{"num_attention_heads": 10, "num_key_value_heads": 10, "intermediate_size": 1792, "vocab_size": 8192, "positions": "rope", "tie_word_embeddings": false, "learning_rate": 0.0017, "lr_head": 0.00428, "max_grad_norm": 2.0}
Each number is 128 + 24 x the weight over the matrix's rms, rounded and kept within 0 to 255. Layers, rows and columns count from 0. Numbers have three digits each.

# layer 13 attention output, 448x640, rms 0.0502, rows 400-447, columns 512-639
123125120162166114104162118148099128156137114104154105117113139091136141139127141135106139108116167140131158141132163111150119107097126104130131123131136109118108148137130160137126101111123111121183140117123094122106204109124124127126225166085118095083129125104131090120147143087105115161140142143115140109128140119121185189085139094095127159133140097134145111146129172091120149125095
140135142140146100110138141129123137134123163152111132115105130147156158154136112101126183183161116123108105104131169118152139132149118144110158154160151156140119138099092091143101111138117090082161122104122116126111090154109155127136096165111151126135113090111108097116165100111137182162104103162130139148172122121094089135142140117122108131100168118150179112140124162137118159103128
129137085136155136066121131125115130125110114160185144106132129177120159112132135131106116146147119129158114136123110121136151133111109096132137126125145125134135141097101122082101158123129119127120131148092054167143110161000087135160119119133119134125058189137076129108145185169076107137118117163133162141152115176101133127111135077137113072118121201162096154132077156144121087154179
086142158112116122169159101142145102101121102085095128146175126125095127157114164141113120136091100124136143092144113064129134114126109120159119100098124129150096180121130084126132116114091117082087070149088131156137132122084160149112141125042127134130185123149096123143050100155147179152067094125111128161152114174105098126152154107084154150165195156136097147160109129127162115125135
160107107131108133149177114082159135162092135127106149132149127140124122150113159127150135129161117138150122130108145128107129108111143136112058104129119155134122145147133119159132103135165141113124150142151179143183068096130155144154083124113140100108144111118102115134104126149091103085105136146126128134142142128112123089148140124085150150079070118140114170137145147127146138130113
097155136147141129120126160150155156167174106098124117128156141118146134121099102129094104075139118132119127112149157126110151148122113122116124111138115114107184125140129135132091100146112160123113132147146108116121119130150147131145204201118106150147177128104102159138099152143128131168136169100151157098131158117173109130108123113137164110107143127196142139137172198122162099118140
119118111084129146187132114147138114113172110107141132119143092109103122141123115094146120152126109121105110115130116101065170075112156128134109133134152122117106152139138131153105080078153119115156117146133143095142128120188163107122140133131125118129109113180131108086098165088103194156119130137151120135110121192082112162161201100084142118105127139100069164115122131093127110195127
185145078120141105130143141117084123107168102152131141128097159116111118112136144100181125096124109125152152104147130120163131103128122072118130123068051114133116151111096150127105138085138152114110128148128139133147100096115159107137158127112104121105123150125117096126082112140161141088159147128120124128099116110070146149147168154162120162155114141192109132109142150165121111093170
163160136137130151092143106104122155158166138131118138136119158105083148192098082113146099147133124090171107104133160120135115102158133186119134140148091150128126112125137142120114156154151091149118112105150131177103101111090162174066168127197132115109154159147148137116150132143120127103142146107143047123102117138125152131123131130098140133106112187134095131084091111117160157203124
139148133127156099161137132147102084113100153097145169098112158159123088119122107135141079170153125144146147100136110107143165151145134134123148117145169101142140128107137115137121117141175134142140101172133151101088143165094095129144105059157117143152137143103068081165123174098122177131130132125138142109169134086139107101091148130112107130165178148129142163092089104161158113133124
121156091130130126140138108147150131140121088108110113131149154176132149126105116107155116127131142120126185163126134117115129106124151134154130146108160155105124130114164153138131139122121138151131145147117127117141127118139133172099170139143120074178127126139116070122119131126193162162151157100100151137141154134113130116106132157177151144109112105129111117109100103106118114143161
129118152125119098162107107123145146155140162150090091107132150150138159113118101132133112105137135119141084125115081161113125138123157161115156121124113123122113091134133119105095154119159141143112162133124158109112133130126160120113135101131138135140093153122089158128140172106158165164152060104152159154105140123132151116127116110107180127174122103160125134163122147085087149086125
085136155126135132150121067145128121166103165108099145092125118107142136116136152151081141191138102136106153178146140161082098122091138107114163104135141107145092138139143130117127111139154083110106143117137091086154194153148143119127173155155124123116144139105129120102126161148082197137154098134123111123167117093162135106128132117104113138059095124165123068116099089153115094141111
159139147150083094149113152118159135078139113106124176125146115136142106145106155118170113081159119126124104119175154130133097120146104148141114112095122140083172148128156107123123095142160118125142150162132143141108099114149120143122102087143185162160084060151124153120135132132139106107117139153094113144137151127141105084140147121123134150156150130122139181162130152112119131129094
172142158157110111176133152158122149111070123154101103163143135144114117143101107108122155136132125106103112098094106105168105114118154180146103141122121134100145146127118078152118146129112164177100136089124065112113155155107074142110122145103174112130138140103146145118135193103124122148106130108156116181111131098106088133141093136114163097127096112120173115083145149135135122053133
150122154102120146078143137125162117101147121146125134127118152134109128095134126087134136170136124109094155132091097146145159111146150158140150171128119127141154134128128131104142141094086105144132189112109141122127152136135125136147133118116110128135144115137128146098109119125109147166107087141126132164092158125111135110155130108136134121124099150121142113113128103085129142144105
210126147112152114139086127137119117139133146123119091113129101126138122086109161100158128143088162108117120130116125140167120148110109100134144114124121126130141107130109157129143156140165165107105149067121145094114142130086099146087096092146121144101135125123170144103083186109097144170082130125116124154137118128092187123151106083159139130139143165138122105163087120182140177122146
105108129122095118138106141109123128127145107128103145127108113122121155153134116099106109123111136133115101131092133090107100103172112118095109091130133150106117127128156141170150099140157136112127109049073123132169148071183099167143183107125154128154163150095096122141185136129078160149101120182096104118110159129132108164071118111178126112135104117139127124102186156104127122140146
089102130141114095133139119132135133092126124111136133151112118097168135130149151110132125080120140101117138145122107135151123167106131140117107102127143150180101115136124105099128077140111118139180098165109144087161161125117105137139123176104121155130126154129138110132118115109176150123120165122141152141168146141161115149118118089158128132130116101101118153123130122160142114110060
129109125140115104113140099131096099098155116121098182122111114087110125104159141146146108122095154088150136094161136154122122154111106130140175116105102104109140122118118158139085162137106137136131136093150166154101161120158117095103149132126100137139089134105131125158159070091107079136165110140119206164073096088171123121148134095145149105100091165140108135151115062102161107062101
145168118139167133131156130116123120158131152126090110154122133091152104091093146110192119132154147186180113126125109146148115147114095130168121147117135117128124113180090145079173146127112082075131124156095166147116106148152105140114178138123117128137121125121134136140105135102084114115155124115148132088185085187172139129158072141116160132168089099135099125183161122133136110147123
089130114117135143118146079137120139126157087127146113142149103157108114143132126135112149100134141134158129148163166120086143154131134129123133092159144114127114154170118126134122129136123145102138182123110066159178137118131111091116106096073101138109149145132139110135157172148168148105095124099091106088083175144122158140117124116092136110104108136125131114182127094098057120077133
090153122094097125091102114135095121180116147111137159132115148125136161149112157115103165125093154158067133152128128129112127152109130130105106092165124134123137124095153149170145089150114115174147128145140132139117172161129160141142111173132114113078105149126118179104115131101132138136131121145073145133127136158111125098131066153138141165113116131114168096117154140170134103090086
154142136141115115142121132146102122119093167161110128141117125133107135150112124145145134136134136170118157168104125071116126168108105074097180144134113111149095124125137174132129165126129155141109102140105134125093085132142089114140071117136155149154143092101148155131172148126142105074114118119166101108135134179115054115114098094063132138088130135166110085147112153124177141114114
136108139165118107149124086153111114145156103119117073161125114138118108128148118111099096133077129104136100118120116139123165102127121098136107107168119127108155148154097116127131142101119157136152133121130112124109108138109108092139121088066125119184130115112195098100104124098169103086179167083143142065114152081120165087132135183169131151089112123112137116118149176123135115128133
136118157119114111106117139091180135103123144109137140107131138150140157142090117129105097127138150101090126130097145177131125092149111135097130124160158119133122108089124121133126103121121100170127096150132138132165148167105126118134131111146147151132130124130136075116120105191110153121120100089107107147117131184094131120126143109131148134144114088158113106145164140111089134152088
174111154126120145156154144078123121130068130131115143148093132124145119149165121121145173143126139139133125154084097125191106137101144085183156120148123133112117151125124119130144143151099134135097141170101141128138116052076105104123098134160132149126108162148150075106138141160101122112131155163137143102149145130093099154128076178127137119145171131132111148130121098124163184161100
124109119166116093128116122158102138104104140076146120112152166135166099152105089129151114084140101119143104122110124143108142101131150153163096109127116112110079118144131120133147154122129166112135106106159154080129124121135122112121163191145099179096138190119091108100123105111118134112139136142135133139101151139127143077168106117104139089070112100144126103118110118165116130150172
127138122126138132137135086119127138150094138145147149120148118120120138111104112125137119144117117141159141138168143122136129150147106140150130111104137146094142115128115107154158148130112135108139097142102138154146159107090122131126158126106130127075166114147164072146140088119168135124139129112121140075117124114150137119169111147131091156162121093134157134114103139123165161152114
116125128088103153087121188119149136118142154133114141134132111130118093144135120132116156155148101094105119107144126129125109114170150133159137124131120092141130139110147125141125124161107103136152180123141137097121123101103081124090135167107116138052141149127136112122114129136136148180126148163160120130110147143137123113139157118140113155190122177156104121097113132138124149095128
121141142119132120084095152157091106143148141090122143105121119142161130122107097110158160155165143161101150116157145150080115155127129099096114137160149126114069113129101147109149100152099077114066164160111090135165085170098136155125141159105084159142122098160109119136140160151147146110133154085122110165169108131125090128126156110144131111133149203130152157128132157100116160083134
179111178088064136145101144174141116126088118151147151107142114165100072128120112108120125157134117123104132119136079132172125130125101145151140155132100144142117124141154091147125155109133166115086118123162133153163113127148079093086145136115143132140155140086149166120163102076126160131120108086157114119113141142106088160084138124091109065120129135186163130108061146143094114149135
106146132133131127074116116082149140129115181142115135148141141111102120166124116133129138123110149122133099078122129163152169165113081119083139125132118107146173120139128085101101128116148114147149131143153144095115118159114087134112151146153167155121155133109085138121110135126122168147135086110159116107149172149105109149154108118130103117098088086096116163158128127114117113155141
114133090135141110125159133095145135114124146132098109151152143118136142123136105105113093114121099119116115123080121094126119152135123120105091144110097136121140146160116117153130128113094122081059123143129115158109128076091149120150101095096157106127143141106118075168099107175111128110135097134134115080124159105149131178108116173117126163164116131146116137141112106113124120082142
129143108128143142109155168129136144155120159150095128123118165134137080103101105109123141175142137144128149104154181136164146133171147115190103124147081140119124094075100155114120141136124097138140131143139111137085130179123095137136085147122140089121126149102125115137067104127115162141171126108119116155122106114077153115119170115141141140162107130111153114084160121101161145097117
143114144182117098117156167116169095080116119119063117168113128133155127133139122116094126154108088144167094084112094156151142148163098115148137151122076167117115170134075137104138164130125145126121120104108193116111102143109116175081187138121118134110138170083163098135148093137144068145143110123114129171144165118156152163138139137164162130103134090077124086179132144152140126123179
138123142144122155053134145122098121139155107180125183142122131121124166137106142127160145126140092106159111189136143127077122167144107145122128119105143166121119130137126097161124085121125138105187113158151130052163102098091142148109152083131136122119116097146106126138134118168037115094137175118126117129136160109191130100118162097179114095094130142157164158141105133088102123114081
144090089155149117146127117184112158136128115137161093141173121138110081110133095117156115111129119122156143134114104162140143157136156123145136136167118132069178114140125167104133136129135159099147168096078179135149173089147101105099154122099120174101092140164133088155092159133199115141127134141113099159136154097112127138130133119124115160122169143144150122118180158147121089146103
146152135096119113133149152140126126148156112176129149105145142094154156131139120123198133132107178133157167136124126150148114159123146137098112155135152142136114133098148140120120089142124112111072128148104149122108110122150109148159130071100186140118138129156137121097089145139133102118145145123085103131150135122139084117152130130129117127144135145131113101138143126124119099131133
083111140118136102172090101144087113127156118113104175099160084118167117151117136090111084137153116115100073105115137099153115092081089133131132137071132081150151137163093121129122131131099153153133140090118118149134127143126199124162111078137151155120144106101128069059121136104098100088172082125084140085148135088133131098109116189120122105132144084082167137149125096090094121132161
122128138125134104159135144116137131112102139132153163094126107105157119089144132138114155146135168127137130136113143144127138093146098137151107140140126110115141088153097141149110072100136119118104081159143107131161158132184119140142164125135105132180116113094170097111129077167126135148122116183115104131192160092140146113127123129086179125195095146126099110124139134150193130163150
131089169154104112163197119157115215135112161139110089131121132183155114135112128124126151154174095160098112108114114118149147082126148124100107130152125106121162146194114118116155180103103164107146153137109147146138145140085172131121116098113123137109167121102059100122157150136105163105110097088118111137147109154158158140152170118090138140162158098168138185080127120132105091112120
117146142163123139111082150208112090139159088141175146164126166130139119162111138161138130152087111163164156110148143154147173107148083079086101136145091119136174138123167131131142101101120159093137100097137169154056143122136123139119141115141114124238137114097099153115113151143122138081102154113137134131202111061105118148104125108141145101151151144097126110121097130081119107133126
106120106134160153067127114120154148121154092139162126132103129127088134096094146114174095119115111168104103117176142145141160133112148116093087135120144117143170089113139119100102117112100105133132146090140154122107111180148140141121111113099131134140187147095097141091101156093186150136136108153117153132159171147092085130084080122135148120161153111084149202134128115140175139156129
146126148143122093123142107104153117144148116092156108113135148105103131120115142135124111095096093130153165141127154142111085138126156140132109158106136142116127141142134120107121136111141124080139116151123087130148087119162066155151133087105142157103121164134165135106100116140111133078120145129106153088093111134154136122112127091139108137124188113133163150130133138097124125170144
099113106141157144140152148144126116156161095142178165153128140116118109122118119132121129135110136163123170102159134130152207155107128158099147103135160135111182106142112144140161104107107139110114062100149096124156131144090174109150096053146138114168128130151158113128184101168105125157130129105096116141049098165166102174093114092132100115088157104126118093128187131176171153099122
095130125120124142145117112099147115120086151126089142096157142113129127149109117121108113125108158115139129141142111113122107121117147104168134101113159111142105126114160103115134121140115128091099144099144062139174062087106139126100122120167086139140106122099141090122122131085111155148149089155159126142131151078115173128096098136099082136081109134081195115098096090113167093117146
145154147120136114129170127130140136105126134121142119115140180139142157118115139129130156118109127096147165163125124149108135137138126111161114146135106121127135133133136131135187142133137172110150141162113104133104134115130080077180177078154186133134148115124081151146094094142130082124144093122115132160119157163112117148111073160132144124129146125136095104144096123161104077100157